config.yaml
max_seq_len: 256
max_steps: 4422
dataset: "wikipedia_en"
Each number is 500 + 40 x the weight over the matrix's rms, rounded and kept within 0 to 999. Layers, rows and columns count from 0. Numbers have three digits each.

# layer 6 attention key, 160x160, rms 0.0466, rows 21-32, columns 0-159
474486465538503429540491477477517524491471491526428554571480534488584464595552571507442454438540473497565405587458473555483530554472471477488470547512384456487502487481527505502530475483466481559476416505464484504518484503508544515507431514427502447488506530517522521475552567514431355533508512502569536513446578556458425525515510453522484472531530494503494499405494540539502479631441533547480471463553466450595517491416505457459495463558551504475453427590462486559467587495446453
486567533617505448483537426482500550593475496523513522523507465495502464529437547474561514486540451498536498489502515546498506469499441466535449502605511494526481466536578593600499487460523548559495530550563582479510522532471501528458602510519538528534518551557521508576480520485425563417530499509523527553510504427387528540397478434534439546520495457519547453553425509587453561436495505557449449518539487481547498647446551486564456564513468537548507472514552518524533440467477429
450546497538530456503451516465466476503586498473536455500432476426499521597501509482586545421482464474482524509516439512408403513483443551480523466465528585443511584511427473537459435619550441470525523446484511487485500552548493469534470495511542476473456476464549561465591490553424519492442480475486409551501551506471431471529499521434502558514512546468582533466464480557462477493562521490526465506509565573514546557473534517442484633393502482346533445464481606478482494456448572
482458520425523484552584464524460487602533520513503513458530483530554482540483480467396492506496431511447588466502553605427598558463457587481497467550499481486496469458444407485517536483563457474588577532488491454491460531506495563476530478506527483425452532406457517539534393512509537593537437480434510569450477518452522525634547550513525549349447484580376581519520541468503507568553500468529458498496509545539510509482500503451529500614480490469577386478424503458473458512473441
472449452568464495483529535566584538498560530530557499516436506568524440494544641497459536515567508492472459542514569535532425530543488457438504465546505510429516572492406535420485469494545501477599436557534542517610475544567473441481396495490466479504488491459519515454535532469450585406493514616525515353441497512508491448470578537466473453420467474639466569441524491527466515416485481491510597493446409442462460514506522480568438507529560539547557457500533514482555507461513479
544526559454432572535451490466424430445433466514509467494547448462436485417574519499504528479522496527569567501488493463444528521551490544497544513510501554459463540516486482539527458540533562505464542497537524417473511499427530447467362508458494518555441502430473558497458466489462507499476515522559563544392516450388476454511524410600460574457489561641389535423580534475497546512496532511499452575512560527418475573551527426491526527448507449487412518487360515521521545498512527
475519401501501485496522554512500449499576459536524456417467585463450512521528567485591471511537511551559524572453437429500474470575539513513499537526461504521482523526530439549604468467534483474564502491417512544483539500477518537459524519410436546558443527538469543390532473502604552577474446534477457531340557502527470529397534573559467456508510489448478388501474527502493499390515512525506495443496518471532523441505457513492537459516514416545531529477477524513602453410448511
564567519587510503496512462472490532454472467467503491502495485499520476446516452515543578465536480534457484539473548486520493509450439568480507523534472508611509592549519469503454531500563511538512456596540550536571496476547511377478540486566520496406463589393532549461493439536451470593492532444435542436458490483491506521578555535464563454543515601478475566508472489493514489505417510565538462482573537539494424515530513537539475482537601526515537520507540439485568469572450595
514576490552461600521458554455574413485522495443581575444485530511503533445603508503473521463449541571423535522516449441403654516538511451492537529458521494525534514477431558451529502491580367489447496498542527547516529494440508498502437580486501508508513469572444501492466526553463505484523513403507495501415472447478462487574483441482500444466491540525467474510510470653413476455553555555350464440482506560465560563464489510378529497561475527478467561445505516472508535505567418
517563493532492533560479506569469562554492469492530624446506496471524460416478567498502424517534593550474478527484534472470449491477432552459522454504515500530416481494570579370606441511610448579484549454516453493508574457395577545514587499555472444406537499497480517510450496557488508537489495400497370511457478565603559552493507394508528543465438466512466507565480445423586534537576611469586520476564501466416411482549545497451469550434576530594468505574495550444446480435489508
531499460534501463561444534510485511483469518566494505440563477474561454609539456458563519494447485560453518539515401517558452505474505435490579429538635514531523451475522548507576490564422558466456527482452475460501540516488469545578601524518421442575493520518534553498489577543499551530548537494514550513508473552494539448459489568460530458552482596544485498384536479581568554522473467512465469532453446570569447497495472434489581498475440535574509536501561484523484504478507484
534431461470509478487482490503496485465524512484406510522512535545505455494484521500500552445434491493478475486507497543480501538460473456488468520554492514459549487582482527527478479509500515507544470504499487461540468533475499460529496515523504465535522510506475497521480494526497572458517485483490498501484448490480518491492582458481511489480522497403551474462484514468477527519515490522507505566511523518534513534475462564497513476453482464462448487544480520522504475472480509
# layer 6 attention query, 160x160, rms 0.0464, rows 22-33, columns 0-159
535507489499442496485461505535517533482435518530525527490487467503483480519443508505499583426448455507505481561446482457479418488524418437459515488675522506538547514529526512459348483522457481541477549458471569455458456498457445505562540549611525540535508494502484543550491472547500596475490524399527458555497586408495495531574575459500521507461520437465504529541434531507471475531415520533505486468420458493437509516466387507487458469479513480479517465440511490500463437453436418
538494496541488415501440481466530566482612451665557437531529555470484486470502527433501529525490445505462551511556416447517369448413449574518447531417572552473482529542513489601542440574547431479406575506517508495531511512564490533538459486539452476481451537381605579384469488499472595495458521461460469496508547548475532488500567451542530549475470494549495495488453513466420516517574519521482454427499506448486519493450474536581566473474588467469494517453516501516518490517534510
536573438526540417501542435612463471545513539509499592451478459570504528464494540505497542495532566463492546416501606574577427524471424487494463490443502487507454474462454400513552494436639444464493571506470488438487389558469533540513516458560458440429582505498455441521515460519469534464566489436457496506435556479511597474496461481495507529553601484579489558426518476538507469442545491506550429489523416500597386473487489555399451526487449514576556493506578484509487540468534566
452541486536548499453474488550532581461580538484536499572501540554532541530454545496507570475638472552459470562478530476569492513539498556541530457487509489472547570425456432512473520492482480476455472547523512520529521536573513439402457491562536467507471518502430500539486524522474531438473558551457520514466481577586440500547546393553544584478482561612525369544628628544444456491467435510540564516487438588435514574506519563444455524520480543609564452519576481569521532443409400
588483419508530564506521525502542508429483524455528488430412517500464438508534558435546511508543496475566497407521541460520485503482497511475509529499599554524472608526541453438418551560561528519506509532503582532522555522571493510456490563459544556511559549470491527445440470608540421525484483480488580586499559492406519412579515396644463523435394532476632507551432529465519527496495485516520556480525511513482441578420508552581472555523488492460500523579573586587491511494492538
551444367517513503460516525581450493508558413509523534471537438514469515477448439495546462477507561546541633493399503383496524458525587538539559598485521486530521516552411453551514468417534553519545483391399442541461483432530510538438442491441513512536494482490420486441509496559560453504518525508533403552424502498547541519498458521526475508481476475407480427492507512436474552440608575545432484485516494455496510605559461569463508451482497461482531546571404457483531451552502443
532568499508576536450484504521460472477503560529567485525545448529474554524506467477570523541476496583521458465516591509374456528442467567452470521549530502532520501550535506532531494548460543497510515588443528495545562510497520533436471547528512509346546580461552437503549457610474463535481553561522553510475498483495528470482553473504485473549537439551469470409416553520462417473477498457547469449548534515490485593567601464522577518558516581430503505526484526570469469469467569
559454404442484584518456541537544403561508458601637451445454520485543477569582486487434483490455534552460501462531450443439550474450483492560547486420558521478497576457469519386559504520444401485520544514536522506530549517395472545530448535521598461508521502598497541485439576565498509406541543451498485509458428511459525529504472509496495301448503577541493394486476470584463512534473527517477491548529520545462463573497499524461446437538470524471470473496521484425571451458480546
447567547515474546444399541472493473588443495462546560452385460509595427549439529498515402416557518490449543499473501535492475539551380476514497518525522513530456477479555536530494455494494430496519484527493455507469518444367567602526551520382542481553501456573473511401482487599406478504556546470405433454611515469537524572446541372475490558534483437482521424527514538527541484539554517449523463472466487416527442572524552399547527399453518592568515486494442458455542427523477461
495423563521480413576410528491483387532531498527508514456528476434579440507481530508555532463489538549430459454528396448494454516497534512535510504483534436524593495525536420442486427531458428530480478454496418441464488499431514475528536576415508486495444531527550440477441439471499495448434507494423560534497463571519599551502503400531575485439417500519480529490472464524544651467471496452495456522447426449555470447542518498413549515483481561526460497462575468517475509547484527
463476454515510522469486471502456480478454503532485566510511514477488552517497472530535534476499488498497488499493507518508495518504481537501550486435512534477441462498485482527517525494539474490476447495514540476504512486458494546562496505459513462460486517524485463516490496513479470513465475525477532522580500528470501470443499532454459498515458524522498499538455518509506495468531512513469526495469461513511521502462477452522444500545525510459489522504528494549507517486482465
538477485515483525534515474569532493459521547513438490500455506507509529519459461498472506495553453505548503495508509524415500485467514503488496501577473500498529469516481541470515470453501488517558471479480527455507458504513476479491483447501492552532461494476487478527510512508459483495478509490478479501525522468547514436524488453505540511540449479485520511528489474486491533550517509494481511511483520432535540535515511509533535497494500476534426487506596496511529568515518554
# layer 6 attention value, 160x160, rms 0.0575, rows 0-31, columns 0-159
508477478504538499451469547480515503554516510509534471482563506456443508463495488499474437485511514485473552502543510506530538543487496555445525405486485523466520510467497482550507454512477461507505558522495430491484472522470555426456450472510473475546551538556504503448547530498477509520546496496527510487486515504472523480472482515489449470563469438478509470447540523553455473501453507511472505516535505482506441537526510471504503511459526509402492466487539478478497452517474543
508495501505512506536462456479509510458470553465474520408505503463499496505408395454512500492483528568465479418497510493505507502461512463514492564490490530491457531532504477560548427429561434484488515554528490500496536504454439493463509571477532427434486496432487537525530497487489553466468478498513460546513435487553527531515587509445496453571502474509482515466507543471506499515502515517473563482488548516515459448509468523569498461506485475517474498510480459535504552480517495
518572505474545470504532503515547496467475502483527527471465464498498449529526476531532467565593528482514486452522487505478478465497573498468505487554474543499524432437491470547473438544426523481483444515533509509464542456503475510541487507494473518518562559465482466523538480526483490516547477521536505524476481475541506510525518493454494522522562463519497488467481509492477515563536453541508558513533492535492508574562479489538453516548424461511475529477460523486455506440451520
512473502512497488531477512484499474489538530514514501462542487539508499544489439548508467546498475466507499572514486505526504454515510563487512521496510543542474459484538427480436449428544570487498462483551456502408472534548503506462478406439539527455480482489487562555517503482501499527533454423533481549524505502529539519600497446510480474469514561494488428474432461478484551510475533455493503560464535448479466480452551437480505499507501563505456513510478533499465535466491455
472534456466516479473487465474539500475537524513506519491486509532489510475516574465488502475488561441501471515430432549492488457558542468508488542527493496497451477438530523511439508504489544540525507536501517438497468462459481429445524503516478456489548499423503538488459451497493485482527533546473533538460500484551428519592497507458475501521525552577499505495490510487515449497459529495481501484483510558476437484499402475533528511463490499486553495457523532509520498467530550
489519538521489553474531463502529453555534512476542433488468444448495498457546473470505498495437558477441471481564509506479500488439500513498482504483519493463518483507525489512466525474502509519446488536535500494483505532468454504542465539472462514486488488468535511537515483449526516461530489534523500531470461576540510522492511514495482556490502509460513521513520465497424517494486465493527511474463532519441508414518483507516486477489549450581520539446548523414533560493486478
444453562537518493444515520493506475448472451430591543552506486456570546456436464548480494589510418463504471537454428507505446508549515470526503476456462545550520526448504500495508506496501457523512551528537498486506497508480513542500522473478466492552492507506530395519494479502546554533534484503531511520513446493474508506552562485480538500530485525522517485503538549455543499544472541466530530536482497498555489455535498506545491536561512482511498422482500478502525494469516467
486494551471441456492488488492528537498540554463457459571497482487531517473476468503533522517477557503535490489543572518479513532545491484509522494488562535536467518505456510454509503462514526466553594503482484474501522528472392491480489514536535504499456539591480502504513545470460431510502489505521538436489521486504510550449532503538497544496484522509496471518527492546479462535539459485571534577478496545458510527504500517527507465509459473440527489510512487443517545463476495
536559505547475534544479479543500416459515543473483548491525489510504529559520508452511499500458431514512498493499499517554480472526537524529542484472438505515483596534455492508513500514534525478490520514503493493533545459511473485534483493539486577522506490499454517526529502495486490504514466467518478504512468475476479581516515542536502513553562525543487511551574509520497495484498488512516467513534554557477518497487530526493513527518552533556506392543459535524454467480519521
507512517494544506450481470576481427528496505517464448532556616533556477474484525516500517516463522504466507505514531434506441473509481498473549519456498400474479468496480487534506494521476464492466475520467481482524459516507520528522481496482523497489490515586490485482477445529472554487493532476495521498506521512588525425505476494511489378509512523505507483553527489478470519513483498482551571529500551425465524511533531513553598482522477488487454517474443562485420484466507523
437551519487527499523489484521504441546431561472485457491465536462568513498512509541489483447408449480494507532477505528514514544521496484485480513496450564512476507517495528450459469527460577489488523548459494480555468554461539514543537507443505464524481524513516470492500486427500516519505518468456562477560568449498477494443544511471450490515514490481475519447558482523493457486503427507484490490500509484453525483505590437485506505457579539476498525437479488502495523549423476
523521502495605556456527441539535483500446448532511497490436510523482487514566474483532508555472475479534471508500540523492482466492541475529553566510483479536553507517481538478531462552557471505539478495503484477519481495528449529549498484494535492471448530547570526474517472487520505482453485487549506526478516525499478512476479536470464496469516461498469465471488499517510504540524490442470502530547513414512512499509509459547486569481458536499511510515468506502535490548572533
556497453537519510472524551491527515526547495449483474441528465459493493474450503481544443504541460507450470503450478507601560551472478518534503463463464486528482489537451477515449486461477579553473460557476525454507519547535458529420518472521524501462481469463468491490449498535539529525457467463513504432474525480515532464473509495552506476486496479501553471548448471465545501509504470512477543431468442540492504474466509478517560552467553487482505484496521497489478488533549550
536460497515478477448555489519428523484529516489500478460527535524470485488537470451509451536490442506430499487519447524452494510504487492493446480516516478542503516541544533489447533538464576516554458531531531492520477499570454556529512532496502488510539518509539483543510514499508510533422482497448531473448459479438495540548489472505452459513498487494515488472501508466454527473562547467517539504447490495431548501512490467506481527536527512516473486534493466493528531513475419
522459464456439522515530495467477525493488516459533476454497551469581507495480491531505506512553443482436510514526476477493484466470520467537500501530530460472559445474496522490568543558492517469543604541529493526524449449533503464485484480513514484505522505440527509483505504464535504523550484532502453536496510480518531478482515480510486451469454508477567486496501526505515525498495473513476502546539516533465494513511492585498491477517489507419461533527492515497475464506516478
509535512503517443451453500477434467494484487494513508460535539424463503446422495535485514481478488517473451509525469461515523514505524541535491495516453511456435422438490512514531491526499488453503469492517518477491447488512431496495451429493551528496482499493507517494482492488545474505488462494506503538509504515469449427558479526504456576443512509579527524499519459504500498490466571543518448489490492524546520500542541504483517512518472544519517533455472586507498538460521488
510448506521514490535529542566547472515502510462465561405425490483450499475529541518447520472521468491483495472493460518469517517516438507500461523554556506443490498511504475476482491432467542521482539487470466536474501482476460472501485493513556556430470531535489497512541538464531521516493474484503441505431496561495479500527461488490542529487495520564458536491541457500474433506549477509454487477470591474487532451551495467494479558498523445532488475488546520495518516516520548
487484411536572498527479475478475504528432498488506505499498549530522490429499494506493508464493510547540457498493497565485548461462572478548568531488519540502509524482459472472480495446465498562446534449519481513461467488490495461483549534525519510488477485511438515564529464515498499486503481479523504483510509562503483513494457530522550523527431453544455515438458555550470519535492492538519536492515459517519504458513503479463504555448538503422572438497514482481503568469457486
542477432501453525470542460455485501557533538485483492455532445527497523507508486489491481541507539570533528513488479497531545529513487490464437533521501526527554522510463451516479440551510450508508487532433449536525497517514453488509513550507488492475544491553489490512530509463474531479576548486498511536535517530494535474527508499451451508519502484476496541494531470573528544433526471481534491502505506437529475472521513528505557524520491552516481454495515524514583483447464569
492535521488517523444471481478511439502506518491473520515528472468515488486487539482530442468509526558445453515479489505566446492484505468531498505469569491572518523471462498496481522441520557523510463504482489550508462524480493462527492448452538471490536531489490446464522523531504518520454471488530470508471475502499515479536477554518523469508540463481504452532481482533491480484557512506487473523475485498556495567523453502495476450452530607544584511475516549504491528543520491
543461530553529489512508518492533540463483480512520441534481483578461543562495535483540493485506528490487451541444505530473451534485457423416489495437542457518470437456521516496530499471536489463551461546537507499474456493454495498531466513499489526487527496449499461473501512513535485508536482442479506463557476499546487535497525510551491504472469510523482506545494514505476463478449522582469536472473550539496508490482506478565481531533526401422521521532538504598493495531478506
519506482500479433460541604521443534513497437454535554530457474517550535535491508572538467496456454498510505496527507570434525495525535526552523515467503444483471474503473511509564522515438520517425453521513527509532552476487486447365510492447539472439489501521518490449433471460470472442471525471500502477494458538455466552488473501540476456487489498483480517467535447595475470524499536529536430484453507508516515485500530525419512488513504506525439451462537505496480504494498502
497521525509429520548490484497545487498494472479473522505467530516482505485470505443480531468461489468481535465478533518489548485499531488522501466522551533478484522487481435468446461523525515467525500463494463526496524506506489495511407505490545439453453531461494493521472542548524525500492502502504468471456448492458465495447569472500512481486448519489624438503503476504460479522501523528510559508501531500453507461468522499542556504515484466539494464511496496525521532423436478
486547518495481470516491508529469549514475531439467492509508486481511515459543506493529504532518497401501540501528509492509467548480424493466483487547523493483526480532463510532518478524506522481459483500525455478508397520512544478526516539502517537507519508546507499474510493543501515419503503565534482507490530493488622485488509498499484504542461495499523518477462440528519495478523541467478542481503553489523495442401525476442542463517489501467508466496551524590436487508506503
501510452463491495477464480513463517485498475501525484507498503511528509499447512477486475467440504500546537501519550479537512576465511516475577445467532506488527544489505559491458518513552520466542508513496504487497480488457452543534532483497503482496439533479495496485506438509514499557510513530463502467555501491515493504519528483468415585518477524536443412534478509533499510544529550517462485542572571479509521448500507496550502453489480473498477453546473516502507475486532495
456469454482501420466553531556523483551458572515474443499525465501513480475502481499469506461583467471552486607466459480530499509555439467455558486478519501477467462481472489542499519455472517527485485456489518594525556517495523533561490498518543467535439501461462518473498496450512549480524534471464502533487467514504457501505437455482505480507545519486489471537543510474492466541495479523517532570549505507508500520472513479472465475497464490564484498520517489586544539505510476
532508500445453448501462489584503519483522479498501472450505491460562507442549468469510455545558467515541525513531493503551532533530537490531488519536516550528486553486476528518460451526505519477453447529477501530556466504506503528503519519535523457485531497513503531601525519532494487466534507481503407473468469433494486463483516469501524449507455497447450474539509506540521511542500485544563559445472463480471486486472432464481469435564570471493501563476500476530477490453527476
458541506504540466538498509554577585510472499567545456473491549566496571462508478491455503525479475552485430454517448472538479494526464456494520485512562500501520561470552456541480489478503571466504526522537492535495490452474570523498465448525472508455521524498536532476478533482492459512551509502474562453520503542511454516477574473492466469517529474481495491475533491509529466459553421486521447468469457499484475524539540480495484515498489539512497531485559508452476451500464434
532450539497529436455511478483553484522567425538481432534526514489460533482500473461479446490492519545520437495539478507545542473477474430515469484527484463465468551570503444485533486532483520526450527449487511513542510484468459512444501495486482520515538472496509436526464496474514500502491485475492483527542552513484450482529533549531477478468463538488551532502418525454506493500533448541530493441463530491501518576485434534540499460504500523495498543521499503518483529480490470
565554513470476480501533470483541482504542453512510517497480509489459512425546446582527496489472473513465503467505457497499464536506463515510495452501437566436420552507475554492519468506520580488430539497555501460484474537552502535508476557568509494432481499508491451488555426511467486540555478561494510466478504503500511489528521516490487517516529505529486512448485496492444554481510492525459491529468505425516576471525444493528512460482487521474506506503526502470515528541526510
546490481530551506555491434523482479481569430464514508479509493528551474515478555474486502503466548540524457551511494490497459506500515486536446491520570476547483458484473499492523539474507549457485537476482432515484550509475603478539484464492426456435491541480512493497492500462495488509488520524484487518477451480485517479534463499452535604484509457461398501525511522487526552438478509507477528540505486496480487491519517501478493503455477515530485531529503526488498533541515465
469498463448513492527515435586517472522457388542443476459500541541468480572505541515479449445467494441547501482556529510461474487502521511463527490518546475494469554588494534446588477485512519529477534521519503474513549532512568525531477489546533536510492486427488487550470532543530497498513547469541566487418566504491518480483502538552474523508508549483451459526464528484515582415558493514581568465474555524508465529492512544508456535501491459438529459466502485535533502540507548
# layer 6 attention output (transposed), 160x160, rms 0.063, rows 0-31, columns 0-159
452525546512502433546484438476533475517469509485504565528492500536553543468520553559486515532544510467506464512520486570534513454494494474459494496509407426502502454517462472455525538502491560516529486501517464493458526469498493516526497562533488490514489434534484482579459529497521472545552526484515486533534454494511483493462493603505494532483504482481489573506516472469495475491519463500520421546521475478488537566508518497529467490539462531520530456509471479498519516485503503
512486527516452515544502486505446515453538439504542474495472493514490530525556513510491485514497477512533463503518485454551541492497475503463463534545531510450531446506504541422482503524518427468487459424579570520516514533501459508532483548515488510592421506530488535491565497505527518511534439502438548514489509517494459490542472480527475534409481564520506517582537506577535461530536464538479502474495490455455544454496501507486475484450530503489556457459556503489522584519503474
519507476478531482536490519476538481537560472541535480453549543540555530517532462529487530528445495522456466482501572577503499503519461494485502566416448467476544555502488587442528539462543489504525517483444495523459512502463478461472501484461498497502516504581487514468512506454484432514524525488447475520501545513515483519467525516526437538493521510523532490498547474461495540501493533502510407471449485475460534511495494518538530509476500493504503468490534483522571458494453498
462492502541476462501498542448479514499535482481421484533546540502561447468482510448503485429566486516504554526524533440470493447547485534544489453489478558448497455544414501459532520486481436455484486465495469432530492457484507512423449474442462534553530520518466509522542456526552510523489529509521512453518476451499467485443524491510468552476573507433504535461510451481511537514506517490463465481479516489534537483558561537507530555513469451471446484445497511441509575527481435
567518532497511537524502526555457439536468537534479482503502531445503446480509476521492493503521500502495530481584523490525520517460475507527549490514540507505564505526531478447543456465582440500493517420475482528484531507545478494528472549509485531463480487563495500523514489401487461495533466414440460494513480521473500486508511520533526491545531427508467497423503518503512516470458418469455486526440500474466515461528553510509511462547494507624496527534557525490485490515509462
549581477415505441450501520526473493458485482517494487497488480509511509500467543461485474501545499536453508469447520504481511536517488485508508535526497504570453501453550575511483523467505480534497490452510535514490519471514454502482567508537521491492496538511491482484533490447581473533551478493568489483491498500486556493446585453476489534502480474501516470458540530526538518538512484543463495512490457515484468546469491531526477535480473507439557459535532528564432458492501482
527546501494459550545518456488451609565547534574511478490559500442433499484518490487468543492512508484478505499613534515472507485542488504513445485495486554454459500502481440482475571519519537486461463481520526509472566507578525495543436484536513478475514543449574533492511461495486507516493508554521465506512515552521445489483513512496440483507503508516510472465491459546516500437491542535488518545520500458435551547476489560510521511517490505417454577497583500478508535529510514
468485458466548493509507523504430451554423520524552495513467466517542501551495536466496501494475442503468496441464471489475477441553525537506479499521460449559483468502496477532552493516517593480494461501515519507464524514489554492473512531519492505516516494433458512517544509529526537519495449510516463508445531569538507536467487495478481466439533425470471562510443486439532509495485476553465524547511487570519498560487477530446515468407526497486543460503471461498499471501523488
447461540453479498486521469534495484510578463502507444455487500484539460501531476497553487456492540471500494503470520457540532495491440405485430551468480515492475489482466528564502486498493508490496519449474529500500530550473545526567521522522538483547478503524506581524486520472517487521505469518558452457476551499519516508544469483535510514480493513465513501417506526506519483500482549534450538505490498503537532462529517541480471495503451471556501510512461496441551452545469487
519457442501504479531597476457540507461532520488527551510486532564473516489541545451532497483533454490550519545513533533469554556497510487523462500445491528520477503440485494474518460510545496534477559452477456448497456448486492480540477524562476548498641479492458517526471473510539480462490520517519538482484501527459539554516472473521512545538457472488546536532455529496516447482499520500572430499535459482489511603465453514445463533550492448524481467508501474577495490466517510
515483512474459500496491530451514487505506442551584547581461475462488479505484485460476487543503462495437587535544500490444549447476476443526476500526496508545521482467542525468532528511505441519535504509544455522509455545537480507547472454550504452503514498477462503499537474526520504501473519492527472483491450509517527522476446555475528495481457470523507473482473484518520499474538525494468495488502487620493501554485504531435449560532432509492525510487516485468490487455522503
431461445517521455524524457474505547454457564512494511561538508508514492507473536552531526470482503557434461528519554465531506488510471493459521549492548477506494516495536461469534527477461400515447525503495525444466494567551454461443569492467455487492501523476483462518506502491523539439472540496494557484482487571539479485509441444533559488537487534542494499495511564406483476529546581475493518518489486512503514468435465505509560517585486493529505477540501486497526479497483493
485497438455516461518487523514433505520445512527471498507538546477515538519489530450488500451490465464518495515518472522508541497466518460527560470482525502452532529477538533517476531505488486474446523486522482503511517484422496512577583527428465485505508544609433552582497519515507487507550523481525519489485495487469505489521512524536551522474483512477434478567493494570542491482461514473456506518514526458490471447512531497469523514509467503461463536500513514472506546436480508
480517477521545494545477472503526569533514475552512463486487495462515484515389522479469518475480535531508471456492498477479474478455476476539546538464531543552507443503499441461514476495542459457503490444535473509495489485491474500509489500491497461488501525467536506445509519546531573486580517537534484474531508474497515502498493534496505489515467518533510502530447498510475494507554490554505456463495500509565452494517510558525517509437425461467485523473542557550520463463510550
490494459563502501536482506471459472578519505569508529487471442561498477515575458530530495510493519456576529498497469523509510487555481519475536493507486491489464537503488461507478489434442500447512507453470531475521489502543504483525518524581484542427543511466471493524480524520483502522480493486475553529570496531524493515461529479471480489510495453555462524487450435498489442470513543479551462490465474470512492487574524490495459536521519512502525463452534544506487496492432494
528494488550463526606523584526548549538508497478530487489491515469528552529508485505429480477551496510479534470465526538468515479518486475496535447552495517489586494564495526465487491453480511516475439438486491514469503461451555478467480507523455525504506485501470533497503499507461492500492508459508509484447487471513577501461527517433489474526512510527512470531547523513550526500573523548471517538489520492514539476501482541443473475544447434469465524490492443468477498482399462
531495510472477499499500545444486503482423517501497470530498476508492477492491484527505488586505575546494554471480521476553497513491531511507516443508440555520539529531488455485491546519466489493477500521512582504527581474482463513538512501405456498498468497462498486548513453512497500499558505459514435505497526480516496497452542484492498543454466522482534492438550543512567574471450519514490493528519554473535512477544525417552503480455474474480538460517492439488498470553507508
480499573513436483506518497488475487503524497502437470511454506499470576558456489510489502509514502490436485512471492510465486502512486496479467511543519570522543471466540527453506510561518440501447428529512518496493512419562530463390544501426542518533483519522452484510477478514429507536466536471443474568586515561535523459481532465565493508468431456454491493475502505507479468502466513556470497585492538457438502509481520467515508518511543572476464486489515527496500431466561500
496511525511530501466494505511518462486514497501542506471471573529517530484482571516539553511488514550574473526510469453538513499522531453488514507478486493503527508430494574482518535459411494530452424421538466466608548521550463498431560485496508494466511522480494477511479546486502466470465483540480547465497496547471457476476530497542459525530506505511537477503425535538467484462480485479519469498506550551503547576495481475525516459559480485573545469467534508474479511512489503
542442463518499477543578500591506515510466487508481461532528504511504443497509522531505534457494498493442500414527559454477486453435456531533530500512502509485505481489536487510482469523505460498510499558464463435539479487531453501467468551498556499499458484514520556585505469517505509443515460451489515549486507524485516494519469550527482499464456495500550547421504544543526496554466530453514481529522494541521519435425508491490473565484442423476496491464496527516496521495480546
542532525444525523566514551490539429500464460551497537437472509546476506538503504469541486454496416517486530512511541476548482453462614507511476463519544463481485522523478495538479461503493482460540535484486564497515556508475506514483526542567508434574465528538510451447468442478429527477503524502446512522416475513495509485545509425504498435497491544501481564516545498472538582460524494427488474491527448481534463538501564530505544529547533546447471487507500481463496479482504529
484461539492594538525560512523476452502536478488510465496474486494427484445439451453463438546535460517475491510493556543565486478501536477459503440558540493503505487466453510492422490472489495474527471508516532504466434485523514482532544529457500458476483504483488495551492450530502512533515521523516476440472489445505537442511532495502490556472568465529513467534440566428498504485453467530519578517493531544477509511585515549522545498530451492419492524530470490554489485493507522
471486545478555496482483519542442561493514498540463462450480498478481465529483438461471493537453484548527512517508522480489490514491460533473528489513490542569483478484524489475532480491408440558497510529504531492516493435507532533530538506536509575517489521509473498454485509469549492519472450496491552487499526468529503439511471478457511502497531510468463519471452523518492495522462583457508477512500478455506469529497549505483492445430496527470545463481496424443517539541478464
483460442489518593484500509509539534516475499507560545446461435558509457518498506482475519461487476561526514532477546582449505500528521480480487527481473510540496465470494478517502490443507511484536515454534490517579559458464478449515443466478467511513497541488468428513509547514512536508492521482465490503455532510469500536511537586481543567493491518483476518563556517494459468532472488453492545481552465479477499546505497446449419524494452534513513490509508540473576547520507465
468444547496501532494544518518486516520512466490521528498557521476535509484509507587475455494514503489479444490461465461530457438509528517564485514461540458537474453547490489512550487532495452525451469518556593545468541467529546481474516547505538556518477478438533510589472546480470441542498518508550513498472485486458487531532484510495561514516489509519467524507490470457546513491505492483497556448507382535394486533481456606494435537476483449476510506546492507489548509507443487
476577473534524582496479447528503496454469415480520554548514511552497545462565480420508498524472489562511507532474484455459564426459494529509435459466474554503522470553488469495500471513491506531482520505455497521446482527473521515454489499461524454429505481487534508495470531554440479498503462482493550508521524532487467486507525504509511495485545535495507498448528472508600527474477484557530438510514514493527497559474483576494524537505480516501498520520514537467510548509447524
515471494540515513515554521546515534493495512497530529489524500525506508550462470391486530526478556451476513492517519528444500465433526504526499488541513468468479475527519507500515551481486498506470486478527479450503482471492526476523604439456478557475476526426548463551464527459478511554497470505475467420531530525515521502486504490486497533466470442494495524547508490553469459491522438515468446447529465502480496505531591504592514494510494471497461484476487527459557553475496556
545514483425467504464490563454532499499490470468405554543467522477531487526520509487492537561470521467546545503481549447560488554481553520442429521507469485519541533481504507408477518495530478495555513469473447489510455485516486520478491558456472565457482508504517430475525586486530481557505507472546507528456512480501541469503450497510491511516461485504496455457487459500520509476550535533455484547580497516496486503554441537561524499514494469475490478513423521534512528520477497
533534443564465472492546531582498526485463498490504527527441544547541509552468458509490537513493460461482479482473481533513501585499533521498555517483512488528540530507526515529528489474527516505518462524535480442487477525460553573549481558464483505534556497537492520526459541517518477492514517488512499490471413447521491548427478472510500437468424547505510469493481518594508497520481528498491505483559476497464507471525495487489481498537553481544495511454491504506462454511543503
479510523466495533522495517486532538512466570456507563476490496469581564442506552501477458534495526458434514497481536509510484463500442514482493507469567507552483513463515516450494497392507437457477473429483528533476496440436549480462471491449538452491513497486488486542529501490553459473549542486492473476472461511546530551579471511439455505523477482471536479546501479590526500522486496505484522509455491500440461530552497445512448465502510483482495433475464502455490452540491519
503483493442481520513534512529510532487454455541504445538468499507516504475606508496568558486495547524451496506470465458514523496506540484504524457493409540541454539490525575509488519435557464552509495527511523454487446473560414535423488496544549486532486477482506498472523501438499481524507499470482446490493486510485516454516458465517476473561459488510534508490478489502465525492520484531532542451521552519533494465482470486538504535546499479416449448484564519441521505515493535
527483457529542462551490516499552492495466493513490614481466470533518453493486535549508528534499536464396462561477473527469528485502574531545486486485453506486481436449578501472502478522472467558505533494515499536508454503466425519526552527488521459471498450601529509466521457520476552490419465518496489491519464515495480484485460438514464457483452479492490516523513461441447481530441542465488545536488508457540504509541510474504427501532502503540467581560485470507537483518528488